Each number is 500 + 40 x the weight over its row's rms, rounded and kept within 0 to 999. Layers, rows and columns count from 0. Numbers have three digits each. The size before them is the row's rms in percent of the matrix's.

# layer 3 MLP up, 192x64, rms 0.229, rows 0-191, columns 0-63
088:510501513493462458468494544460486555417547535549578517518474549498480509444459441500501561408471451449538552547495523480561505472493476448507500447518584515527451512467519516552530543558508548
101:495491488579497488529542434588533433463442463546517521549410523516512457489479528420567506482537520464487542499453597497490494489551464518496460526487496489441521560480528544492527540438496483
111:522465516467446503494507501570454439472533472472528456527571527552492433505446549506612470497469561526505508524556490522417539470531482526490502497529418473510517538437537541474555475502434497
099:432524518506524501422485479509475538501425487536535529499483417502502501511545472549551522495474522512531477520470528509485430607522577514476504427448486476521550519568522524602505465525511439
095:529518534596464520473540486562522458531484436520467521502499526447443556408501527566524462447444548502463523496486502576565557534449455558472467527495505500461497454494428539498484538485506513
097:539482539513540491481550513505515486465487506503510506483510493467461488418527501496485492411549505495574453525494568520477554597480476448608463473492514485449536480435558524502433546470492418
093:518430467458477486472525531536494551552534509428523532420479536497441512552533481433560512459440469451506535592490526457522440448519517536382507474540485510508485520531527463502534487473489506
099:408527518458474556506482478443514558504537526484480486495561454479496536544487474512498530459500455523444527493493516475576501425420491530464553443505464592483396498526511473555492505512465557
091:443452508517528498491469521564459563385527540586497533582505495456496478480392484450535491502502436549521474469505513547449490472487464481448485562505519443520501457497533537471496529510472462
112:432490498596420451529482560503490473521480561510533551453528510463556477522522503494525505447443476543443496539432496512520441557514451495490555528489557536431518512570491532448470510551457517
097:502471540489499490539468480502507540557458547540499514535492526493485534633452522483454519488533564439529527541565462507484552579538528482497498547411466448469511416501507578513525519512511500
090:554475470474480503539466472465491519471414536467557506525459505482519458533464424533501539537518474509461477522513481510511511519541497518485570472581467433533473488391555482483544411580543477
100:407502457509538472573539527487474490521502502470535515460466543513494481466462560466529499471473522574497506438505511505518460442498468479578511522575510468484498447474611442485558458533552433
100:527521515493545472444502518496450491520417553431531486514445484563495496538499505436536559492395496557522487492529516531486506470468433591517426511483536526550573479537457475444473492521470472
104:457552501559457443535480511542505519466513475508518577459524504497522464499433561492483458426466495545506561610521488530413431499515466495521558480496538501549595455504545516473521484494485511
106:472472437454472489498571518429536462419457618462520433502507533502475535484475481491466490459483536511483458498481536514509435453504442421532512422505496476494492478452502539498434499541536442
091:506502401569495518502531501486434449501520469426562447487528486485545550498489487482438515491483552450478496501481505475507513489446531546457530418428594487602456540548475491520484491499501514
111:368519553518501514555524512442512462527485433480453470476473554502529455511587506547476501521471520490500551492470488541512532547502456490472511478507504518445503594516461433470420526497515573
095:493427454473534481482503441574485513476448435512499411505438520536432466397501505475486507495479526514464484549530471464501479460497531449524464521545550523507545438444483501545505486463533403
093:539491464462493549489489509629465432544507555475524484527500505507435550487557526457568477524512502508506524512530500463534472460576481507513540486516530518448542462621509467573482517516509450
111:505541453520452464473594488545451478461518538553564538588492473502538478458489493434467519473512472548573544545523587475461530535540506492515531521528448482485474486520482402495502450536472533
107:524524490437476525547475456483446429459511484463439508508552524374495497499477489495510485524503527560558556490468430478545579509501505465480475481452501488494460470532482419490431527547529570
095:476532553471472473539525530495423613428532514479445492465491507555495559447532490441412527488501463495541542490559493479502467524512434499403497451449507448507467532541470521494496507480544507
096:401522473564539504501494484479580477496444470507569482438491499511544474494482529558500516544535442446525489547540505503506548538436536466511507510553556479502538604498502507520512518495395455
097:546494468488475536545491483547476447512536486467495544473477488513530492452569478531461511546439516445515506497542488522464512548405460490552485506626498620484492487468460512507455546454530543
097:485476488441468483454517492523556479493479529510507467484485503500457470416488494525564527413482380475583514494481417453512477490555478463502472469457515508548484456570418505464484516485457455
092:569529497460534492497502519509565460501509453534532545475399514570430499490524490510472519527541512536517524462552546490534466531466517479481588477523513488394555513511527467543519559594459503
091:437475451475504442500477449460503562503487481498420422507520505472457498467495500530561495575507453539455494518589515423487534462526427485478432513522527505533524493507449519506563475473444579
100:504566508412542489450433490523549487555462510433510522480414534504561478462394473499535481577495469518575494548444462483480506498511454486501525570525552485536486488509526479535473490458478462
115:448541455534421510518444515527445429420539526466459551500498521488554518515505463477469493574533467548522467479488541439563536533528496526520484506519529440392520517523502430433538482498488494
096:517453565490507440496512474492437511484473521539497621555505497512457501550434465462572469516544459479452516546479443535451509501455497403437466490432530539524511518497568483508521510459511512
098:457540569524470520508538514510559480533592550495515505505450478490491534555476495533472514561474516428481397455520472465516543515527528489504501451530473499463473502505459496599590508413465478
094:506465496489537544572518454490509483453478513486538554542547571473467546402527540556501440524526564584498458489505507473527543507520517474495475554556499477419476468461461427537511451543468531
101:527548476569575476497452491543513427448525417519445536520512440529541564506466485480481517463454488495502529480520446496426508553550492524460535544511504495543467506498376474472495497430484505
092:497525465529587492512494571465628481549539473411450495487532494538500486512514454476487493444473521481501542557467487512583508470532462461477485524496517510496507431490436497410469480479449536
087:423438521545510489479542530435523518475472539444492536455535451460487512548467460496543519474469432500559509423474553479464557509520504513482490500451505567508448520452594488436480525483416519
101:447538497548507421470482509534480490523472468426497497500435483456449539517482453520575442502417532531517544476477474572511523526508497530488530452512459449526540380454484473470509424506474476
104:524469406460531434481535456508524411469473498472472505435526537504539492493533477544531491554443587500524513499447449444518505525476544550476467403499496551510463451544452467434496511489524491
106:453495482478568495426531457487457516535477502530539471505474539504530433511487468444489563492491428517561413519431560602492480500463468501469465528503582493501585517497522490489489499506425520
112:477495523486572512452469529486434477490500549517451491495459597528579550521507533524564492520543461515533565524534485466486530544468510531422525482476539426438476500565449526548518525536543561
095:491524538481460540465455492522455408547515528503484537596513447503464492506450410561492477501527497572534521571515481420528520542496505499466524520565492459429521479546487480544492451461483440
107:470469459516509549466473513531517483494527489435520508467464512446545622456438503554554463531515536497473509570541536448491527571481461503492506535512489497435547513538542464531566531406459515
094:548538496540561555469478595520473480514518408480535470519467505521576499437516451446535558430562464491588522493507564488531487498527516488468478519594498468469469476484490454462520526486480481
095:469487425532533574539478473498511504503503523483405522457536548484497459534524464528493490536486481458483532501538543462544419568543540551502469526447484474450385410539467489504479519527515468
091:542478567514479473491571480447498541495539477507491520549545425506512561507475577502486507515438434541446590508432486449480548429552528449525495574504488481514576502502512506494508486554515547
097:466473477531520522511520522538530502490570554532516460523426456562542508496559459503474609516539499510474553566558528478555461443497477487486551382516511504449535533500522479481511478433531476
108:484540472535489480576437492525542564458523483492466531526467468523442470435547484442497538418465511443447514494501473534546505464488515543530478525482481483560477516556443569383527506519550502
098:454472462451405557526468449531555546494519542515499503446499544502496526499477505495485552510509501471458467563523470465583450521491519501460470502465497484486536462553544650563475460495516511
086:523476513500520498513540493486477541470439530533590472528475471502481509489417441484445478458558446523502499484523511531482522439604557487508536537424528413521532495436520523481561465504422486
090:590499459556480492540459448520527508459536473596507485510517530516461463498447526512578532604553561494519503601551481517472497478506562487476510494528467474537564496475454493549519462499481530
109:490473557451535511504446504497502443511510566463466467462553551510551442477508482479456463473538464418497490529438458482576559523496607474459546513444469446510542573524518526482548475493506520
102:522472568600459544508495453487504473540528530504515498497492457461490476492523485453489477596581515542503487485431472547471541438570539454545510552484556500461545581486502451488430527513501523
110:510533454535508470369521544467438451511466501486576506480560512479535441517517516507536490470489475528559516547475541600524487509533519489485532522500565462465526541454524464502507494485442404
092:434515529538544522427476477536451461572576470487450447517481530462536529429450506499500531500486573547455512549577448480515539503469497454434479567489545545497546524506466533473501519511461445
078:499436541522453523505505421506406490452541508564520514498478587404404460468521456503560499501517507506518489455485576489561479474524495529521484524487474466465459512550536427514507460510464491
092:603557516494507566606559509462516489510626507516450480455503483520501502522520526577556493484461529574501534527495523514509529550527518512528487468527543526512478551497553569532483496544488508
099:534445556548564566507475541607546495522483507529487527480541423544480495520452545508516514494416523508531558539539457511489480451476550518555511440539494511432496545447531458516484430477488488
096:505484388430523518451479492428521451490471471488540519539538439546550540446405514528492539442550512462517495540451479534467509480518528520537488528444523564486552486489534473422447480517510488
085:422466482476522510455496440463560499491490490476549482533470498490480594563393523516491514444508507447548505471518462459548531507500543461482537438537523488539538531542482515576538575479538438
115:525470489418506515506510482536531449501554477473498467568433482487508579497518507520509507481538558521481466404505502427524553520471519565546504548503403570507452467462451453445525510510458542
095:478524467450524503454432520501482516554407494502500449522540512499511482514507545503482539508470502427544383518514540446564471532529478546487512482473520492394528523486474461548438418499463464
102:493551486440433536507518476439447517433529579522478535439526514451593509507553529505510552444483487422487519517535503438495500457570473539490487479526436481467426505487458497512441488499549536
091:489506524481443503506516484502471499449455440655514476479520545513512473511506493435472479527482486555481490504506475457494469500572493547523481389475515509527468476527427602525532550525480486
097:447466535491561521474516591520423507465508506467485475491522461533551507524462461520461483517577525513594558484494539490553575505465537545502551494562557438471474524439558505497514526518466445
095:527521492533500526529477475480464496468510537506527504502601544569507474507507455492511614451550540458454461513497503509431537553476525542581494504539513498497464442440555529493529571492405505
109:458464552564491525459425577422490540471548477491503575488438503467528494472519463438488514525540463532530508441550464546510516479517445517516379474501453501521524457494516491440534500510549466
093:552433530515451560487441557475503452447532476576411492491503482509536489504489460519423516500508456540504477486498445583468462515449537532485503431564461481486445476515522464527498518535587538
096:511519472500512576516584420476478473459530474517516540548466525466459531478554508526451427433535481519475529524484529487484599519497532488544528500543493492457447416426488519563495470482574505
114:495534510500390464519433503572498513437493509500506595506571427497518565489525486521487473528484466511547559460427427483505471513454510498452490514532484521533556544540504507482519478499572569
099:503439497404492477435455501538498513512483535444585461526468535476500548470485553518520468424508479563458513501546515447580492478438467436462425524516463521541532490544483536441537474495488470
102:538567510461429532505464507477482554445543556565482462563480540527500516546539496526502478455538411532432453503486548460538424540510515525405504442489468459479476474495480515524526502492502576
099:523479529533521405530526470533515506539458497501583524462488441495518455562472559516540521513510567472473457545456499508570522525526506445504533545388495530487563562496525475473493483584517462
093:417443445515477494542500509533495573540541526506527510475479531516544499498554501451509438536582620503491596562528478486497504455459429488510428509457507506519500543487504551526472477537508508
095:500479489521500516528486489479515478537540412594490440538458473504500518508514513436469550561533598456472402509451554467478483520474528464527570523482503490464530499468592445517462519527508544
099:453457506510497435491470528544499477476396528559574462508483536530521489546496472482503415540514496392489491543496522507522535499463489478492563518511533465459467482444500530512595511519450413
103:535528504565426456535498544454499510548517492454514520458604472484588531491486531518459493479612542455466565462439504482456505463536455490453530565452531513519551507456493538505516510510490494
104:421504487572529540558497514493482512424387483411436507540548497495431537495517505482517499520500492510577454484486499477468429474515471551524534525492495493575531513534502587526459511506534472
096:461487474564522461492424483538502472470522398471467510448516532477480462461545482454482477425486492548541580513447534544449448490499478461622455538503520531480522484517491511436502449515493483
107:505486466534454477486420507527500457479514504507549517493528470456502496486526535474549431527592406439478537512474535503469571481522489406521477516536505476467503587550507574542551471554520464
094:476471545518494535476513533495447475377513488466509489495539494526424471545463476503485468524486488515555449464495546546555574440535503527456479541515536512457445505419460452458534583447466512
115:459512536517547472555468524463534533529534450504457500466480539510444472493476474492458504537587415529515446509535474488515540542478517525503484421554490467535395568528573444428534504511517517
095:458530431516453496501518568511437480454526491534555416467472526516475516474487543515459464491451520507469514513529511475447534599486544536498556473529530500488492483460516535433491394554586530
100:516471549505486465526463491491512507524482438500450499396568491487508426520520512450475495494530499496573521450511475526459548498449487458572457548521518518416550501524578454517472577576519536
094:525482525491502581434481494529496541545546527507507481486471401495565497496541478453447528518551514514512507458529443459539474479557576472428470572428550507477570496513522479566473534484548525
101:606570487458507606592482492499482461454594516512511488519521486486530522490511551470395520501483495518473469525550498538468446511513537494491561534467481499503512514493555513504518568434496468
100:420534488498574480521531465455535497438492529497430609510472534505504473496466523456500437563494498497549472487577497416490502530488560485541475487516475482516413514506440492494488427478542448
108:555524490505476549506479612562477536482507480453511464558545478524533487444446589436508495463470485501579488532521596508501518496473534499513512515577515486471571501497495474464495475495490402
090:549524584465467510507470455449496553488588457489551502577479504473490537487519470506480537441500531529509499541527519537468549487589572431458474462453439488525493562499535440532478551549509487
097:485499488516451504578488472546479577472443547546522571487534499591503488536550526465514532533524472472502491542509510483401501449510536493495532514447484425518494491497593501529554523530599495
105:481499493574513453525462521526479502492486529491397560456480486535530521493473442516469545547492551499551494540523501502496527508449511612501423445506554512534488452494459442440530455413508458
101:559558533557495555519504494561529496564506568406539522516516479562464578532470429486477466533560563500509454455500556504530547514474520546499519504536533531449511475508531467509456472515569555
100:509445539537498361523505481542547525527505470549430534521481485500511455494510520430509521477485496475419535466445509484551425493524494483508474411512499515447487491493466507502544435483403484
095:453500524550531393449482476538513479551528524442494482491415558453544431510484519564508443466453500520497549506457491502525434530450487534470432516548499563482545524539498536470485440445517507
097:527483481518525532457468556475503510452454516400491465540516548527603561485460468537472495582495440493438497525508534434469528518489503477502564529533515392533522534462482534452466508512533479
104:449536528480486469556513582433548551502469572509492433465443475520444482458459497494482514452500514490506492477608560532522524519570474546433471477558506479501564436521480548536490463519498479
090:571432485455428507532543490447526490477524449500466483460516485530525397482452489491517472471499496486393468458478551488519437437432536497524566459545501443546497424516488502487520524477487525
095:492509483547496542520506507445514483462504523513524536558509497448441480468525563419507503470573502431522505442410517458499387477517460562500465512562520496489476494522525520511499517545536390
127:480464498512525460517495456542503650522467460432465529487495548542450486474512463476523449501570512491439534533482463489482453497488567493515465473456538492560512509577502573522443505481435508
098:503500423529530468516448511484496551491472418506462508508510500555530515463552503467416394528456527527563450515536582511521457536453436505517474483476483491563552519489446470422550500483496507
096:501448522491508437485521446538476454509400573462509509554457475524441452448509557471476522522491504539524543523443537581561525513540557460487504570488457497446530508538443489572478475492499533
103:504467505521519542540491509497507528594549448471520513449489511451541410520492516526492521606542518521457439463476497453558514474536500590478526478460504427537515533529424461494429515461479494
105:533501461512502538497504476514501439485504514547558467527532505572596476557481523434512506507522495531476474573493537534490529482599472514432450587451531487442420547449520485488503489517491568
100:547508540512416523525455506451532503395545494466468605475502508544515484428524439515454507460525467518565490452524495475493483472469501459496510440470489551521574551488458501522464515564562518
099:520507617593531438521532530457496483513489521550518507402545442536494547493467560490487469467492514510478488503504510512521542595551586507493484466491442517510404514481494502532475485502512539
094:518498503481486482496433489438533537448515431513459489504543512457465488457497451467458512525517558429494466513447504438527498466519526544468407394482487479585533556476522488488512536465544417
107:514544478505530533464526489552505561518491492510528448535481501468437459446479454444505436623492496540425455510539515529523538399504496554472468524511533554529534501569486512508440497539476552
092:525530537456539550504573525520492498443508529525478503535568532532460539483549427505457493509426519517510515510537533491484509526519461543457470502415455511520535407469476420563556555462504570
100:494438479483476490533477438475485511424462519485478564539516505450512536560520523470553466432472503441492437510442513460493460509400424490521503469464507536485548490480612549461533529477485464
095:472480531495487509481456478499391547546568545479505449548572500572493552524471545511524550415488554546505544447554460500595530497476484459493472468485465523532512456473481449529479539504526536
102:574557456443500466538535555474535538455442508472523557470530447508462449498553444552496539443479483461469537414464494478464474467548520526474504463471420540491480441470469496501538467480513577
091:505476540544458482524595460474539487540506526555533539494526458461519455442477466506491444537499589514457524502429510436420501466486473520477520520518504483467458472534531528453553574441569448
100:515480512569436530514502459501494436456546455488434519513529463525427498515485617428450435529383478522489532514485474551488515562503465502551542486514538495458517478492516491508533534513554491
113:473488446496511540577479531579484575472527557485572492502465465558486487481487510490485515468562518546457535539532484406491456490552532552539470508515425517460481547511424424530484499446520488
091:494474486477474502575488445398430485557543488488540515480454482577443493521518541518537539543469523497474526490549497469468570478462559435479575423539506473565501489520484509555520501462474449
093:550438496516554455551519549521476511434481569512492472486511429490506554511471472545474540533465537501437543492478486488520509485572509559541539498467506479484458473442534480448563454480429613
105:532471488528557516492427508498516468545484480455522478501461416530567491496468482432450543597522515481475479579455501483499465471524456455524428521473525532471483539477549402473435460518464522
103:471451524442440492465555454500537495491494502537529532511581475445501513489541464530402523453411437513510464463459470434440483516489433477517509433455541469540499506526513533437461538536477526
113:500601563483469489414507521517505568509472541505470591532513438521425495493553498508489492454469454487523460460530459530511453441465514507527565483487476487535465462445478446461513572565525505
094:501429420473529500553491499463553458471570507517491523483495535470483518484484491490461500463481581535502530507539489570542519580508500472512469588552504457535495479497454409487489554488583579
099:530549502514525523422523526471500503438502438466515497517559445461529539602529489563510477512554520479454577439489489496436530476416555481506470480503514600558540481447513520521527500477499499
091:446454514555445463480490571559586613545487538529541511469499483472501494450511542533512459555487483497571501542488524461535501468527509530464489544502530522447548532562469520553497532573499443
084:507503442473537510588508546532572504505434465492494547532531529528451489521491530491526534573500520562502489529473503472452432422558519560540545497594469528489484454487478536474507526495577429
099:490494519536523477458513526512523548610518425544525511503479401487526551432589523453492474488473488462547503553540457531492515516562486510498554543471431480521561531528519480476548452485519441
092:508473481466495554462516509499483522421523542515479524577555490524518486506563508535560517477496569539562492467455497474574484561567568554514474494478502459488475471485492609410550498460479512
092:429473433461476510572488547508495478469539527435500512476522538526531550514448535493412413524456555497461497473542481446490490396476525578487531500498533570503531544511539492450458483485521490
096:395448539483541521479478562482540556473474562485432542493504494478434495493527461545519499470410474512560543513492529487526469497441458504575501510545482474429469468475491435442495428509481499
096:461450542444544560480508552588508538554535544509447555469460467541492520498511495513549483513480534474461595438505499525455542525517502500545459397519531539525471478510530508533527507503597469
110:544508484525503481532536454465499504513394436541453402462549459529499476513495592482461481565583505546459485555529525485441522515516531496467481541521518486538489560435483468493540529543537529
106:479511501472535559515476439538481452495526507470566490576497516532470537543519487445524616467468458443464439497522492502497507531473446467473569578542471523541525496471568518487529429520428516
103:480471557512485494421455583530509454523500483466459432499475480426478495454432552471449465506561527582514552557535491504447507531513501534539484492480540461554546510527510412534451533492458521
110:535465495490539414493487448482436494487531468459535582501509509457509497521574532474466533528450477476502498475493464557442473521440455502524445449609520449573486537535477471567493543446486509
089:562477481411444508503490461497512590461504517481547512494514562528460396505576487485573473469504512449494535475578478532514531429456518448466473480513481509482471430540449473549500524496508539
094:547484524498490458506514465509446530545536499541515542497431455555584517504540545504553532503453476550496506575529550468491491484518519543472486528486552483533509445475555513436439402546494599
111:460473477481515476497473504512474496473524543534447527489538503596487511562502507513548579481491482499478446554441537550461378442481500476467545507480539466580457535471525570529527517449488443
092:490538579475512482485437495512532525459574486505477457415447449483515518535488485488513472554505519595456530453563563513457510484495439535521558503475515437490473512504591417549502486486529519
097:495522436483467550488519502518500462487534477462505536545519486521521484521468520564523519498514556537501584495504468493483502500463592473483591465538516446543487447497374486507492449431497600
107:465491538484561459484476442518578451576454517536509515529468568473472422524509480534509471456515470488466411474467474520492470556566476424494442527446527448512441542491505535512497511467515425
108:558566440520461493494456435462471505501537497527550522513493449473532497551533407493490516477466482494530479472562503399492523457478540487546508483491464466532447514483524544507560360505486495
100:521480487548500551532535560453503479508526517466510453504528478425519483471497473401485496457530515550541514432462509536479568455501513514539490514496551421569625489569542527548466498512500501
115:455404481587514453572527476552505475562511466500501584473462468535478402533506472519517477541488474469451465435466505539517432496555452458479465480457542500510489491489546493457471472556508486
103:538555489473570512425511511466541506511521533455487463441519467506469468474503478528509516531531564472522561535580520542511508521475555505462575445513451495526592445489457463503493552426583522
100:500471470516515519473604470527586439543538461430498552530472444451531485488546519518450498472562535507467471479509484496467565525474496524524517500596512483503537482528416539537568502516427488
100:486486510519481534572487505561458495490525543521502483508438472464447470500490441443558481601477576511529476551583514516404506508532463490529533478526475468580540518491533533550508421517532512
095:476466494540544514554552549495540487568502601487518507543449525471495511454487549479529460456496523475461468598430524497526460546566513551493500493567509490484546541454583529447509516469514552
096:416469484539516467412449500477469534523418563453576523441499446446507477505551489472538502538515474494536459468439510526416507476496495454510446496435504504517552534486524474505428482518451456
095:449486523524534458612459519526519538524486466436457525499471521605461559518507508478471480480516445481497548525463511522492530489524410481571480468570519492461468494506586510498488439535563524
100:465547537453541580474460411512440477416431489460479508507484596493471537513479530525526459459507435481494477511439499500534451533433479511446536456415502466525499463537501495467504527496518454
102:448455482396531497504484524466509522506464519537525430454521467450497508451520486524460559507513461541538515449475551550557515501532391475428547457480474433466533541540508471528505446550529527
100:500573567567483528536455494531467479485495550510509425516441528423418488454480451556481428511512462536479460429487521501500469501491396549494540455469529521481490457485480526521489565499469539
101:478564539462489537531557459531522556519450412536442503512536441482523453502426468482444460554548465522452460462499562498538493453496554480414498416555539486519502527458508483486475521475496521
100:462504486486484481628583466492524402570505576549493490534491536509515485531522516513482458492559509499519479532498508524536628565484508461515501515486543480490489561518572531496480523522482490
104:498501482445487557538498501513469497468429521461549432517532601523457493507468451481513515486562498568467521479452440481435561515435496449551540541410498478472500493487530477506535419552503519
102:507427476473418468506547480540494553466491464500546472499512539491478514440554432502473463517511489469418589410481514436491456478467472442488434470455487486550483499468544549531435514496471535
099:506471526499467505446515531524486495485483451466576514468509379538505486527454430539457488501491477425559482539442509499469479420548550498479598494525485535430514558495547500518485486446547495
109:528509472508477480552432502484480542525530505488518436586465535510483552540534410488489509514601548463512503553516449505541549486476505466531535590499510452494439520478527528508463559524497598
097:567501527489495469510464480533447475525490554502524420555525474473463432501568480489519545501551486511477503479503503425519503430430502522465543545463499583603499556543495565527495469538557529
092:480478478457434510535504485447467462456473513488435599466576537500513498517502421499498478484433493497502516516543500451475537509571466505509536521424476530517468468525428557436512451400509509
117:502528487501489491480500519493480462555448502508510390521466479469440522498468557503449475494484446524490466489492459454434518554505524526507629541562513427433466508471453482496438504557516437
096:461500450482485575547527496515526558457482444535508454537484514507533434493418551497512420493515449446521512506536499449615504533475539492448502539467503432491514543445534541503429524492537465
107:558497512538557441460538507485490505542489447423434526549543518571523504563452543522466468493493525522508509494533452445492434526475519602521474505521465573515491541429499484438433528467509523
097:556517497564582517470573514501458452484532524470499492521448496510472584450448508567423534525503554533473488490501443525476518534518491513533539525536602521502592484473439445535517518475504477
103:522461497467464477497494601513455482486511592495513488517440504455463442487484518524566532431499500491510436534544492425498438513478518475504521465442485501470498582588520528510477507392508471
114:454458534477482538493460441455557568478465560477506432464516507506412462481491502454467581470470498543502500524495498526528535532436617491492521533472444459471554438533485471550508491491549526
113:486573471494565430528514523518569464508452508556478511511500548438493415549493499474536568516429574492555477547513495466502526580543507524535502567471468458468456499449498522503517526539433476
093:509479490470503517499528500495391528481454499539559452459515576406514441554515490504506510514471501478507528407496514538516527562577527475517552459440512476466459527443479523570455503556541517
097:495533516513480474410449527483553446454498505484508465496452488439460418487526539510490542474585468470557431485503459458536480550494557481488437508516467548403559572464524491530505495462488511
108:499503478511521483514501413495450393503510454444441447508468484478510482487548505541489528478524456536440468542536466409398488518516513437536453485551450523539490468514576526519503521538549517
101:471482524524559529488434483465471506546483534477500473497445527532470547453384484489605572493509576472511521497508447514573490563583538536530520552478494469485519476519474514499494557470453481
106:444448439528502471444521500454574487483548531508493531479517430437464508488522495583518516495567457526492444504513555624457547510490461452437539511513482443494507473480511539530499540551511543
105:555517507518500525515410416577504464492533453394587444547515514471542481552506532533470518480519472492542482498520550476496445462469527557529500470512470499538563508523536458555468455443475484
108:523481445455524529530502526424505573503428479447536490420487501388493479496477494519524525533533530572572465504566563507538466535485532415504544526485500513482556503442537478543467488472491493
104:507631417513508493451511492555508532456475505503523501446486473477466420478506517518594526492516500480487520454501408457496437471487546495526499461456539518459499469540491499470532513567567441
099:440482534499460536490472525490480511565490545515496492486598533566449516413602481448462480517502547490516546511498514552498509519440486512516469531524470453486507489568514443550467395549478482
105:407471447559560502546545483521513478513533428429464509485511435521518584517496503526519529446552498568547495510506560474462524522499476515537514442535443529524471502512482515589478444525567533
106:512484486480413508487473477457490543504553497505517450474541492537466501508468484475515512485539491538487489473494491503509519459515530437559464494499500445591507441589537585515483556502646554
106:475482480469461533410503560443514518476482477459453407512534557475535461543526553458486532486496508545462436548456606541503522532517519531485471525488501499490547500424525579518444549494522483
102:501454532495465519490516521468451485548529516536439467587446501558499413438550545430457501443570539476528503508571451545486508501549559501500549483455462476492551501525454554486468498500540451
101:564457463500514487540457515476482566435429524449444479522529481550479515488554462438426492574479493529460580526514491543518496456461545490534463528440489435527457447559498462522458456488539515
094:455414499507558511529499506504572507469473496429460476466524521489479580445505502471492516501594509442557514513518480526490514483487405488559454542538614510547473435476510529520475517467518477
093:525539473469428536467491469502527553500493505496458542523535436494431536574514486422571529450508477436523464526480525508442510488542453472566485485447536586563531552473522450476573507505490512
095:453528515502461511409514483520512391574506515526510514401473446495536502481518499483572494522497492574487504449451498563478502536539562511509481479474475507510589513578521527540475467551463535
088:512477457441498537435530487498520507422484512458562499487437492480436554441491565524464495510469511475485554493517459506518493574452430525477506496492544434475499453507498432502595428580480504
102:541518472429490546466494563559458421497484518519473463490475529532497502572497557527497433519500536546535471506553485518526519535541495551548558536532521466492498516463445449565602481488590487
094:514523481473534473455461453537516482495514549586526507499500512478503483571495431461586501493513532365501508493530391517509514525512499445477493540473522495493595476556469554504506486493534452
105:511432413433484441524616480477506549446494470497508566466531529544458488472512530502463525525500464496530456536466483451460535470508473534518504487575563572552507514451490457475515477533569483
100:430444509541482460511549489509553509495485476494514503466463517456452400529526529518561535426479541478526470489516497393441443469510532507531443511544468536495554477441551511527511513404496480
105:503509459427443469517439532503547587477443496489521509482510451485409515461510458494504463520489528578567501504509455515457462499471435513505509516536477484535443472519517504591484575569514573
091:487452454514500451500495478483429505425541526422463541547494547546514479520503601555537543487555487587496462482534520535484508571539522453569514460503463486474456510478475534531593489487510489
106:510523484504483448542529508527456448532537539481428553489500550485491514487463509527507459410394573541469523446513524501563539468452532510573504498565539546468483439507483464449553545517540482
107:488492419495472496592483549510499518530460504502501480478494534554500542606424476457492523483509497427405518501465446524556453455488569476446535450491471516514495531519512528471498430447537533
104:485452518492498574511441577498497461459482580511466525525591464455532526431532533535497561438492502486487528505506499468506449530489502438594522430504577510532512505529436530488450546497529488
092:498483522524517458513457528479517488429508539508549484493425456452452503544527466480514547476447513449543464548453530540404445409451504570466474471536554473554506485500458488482429444510456503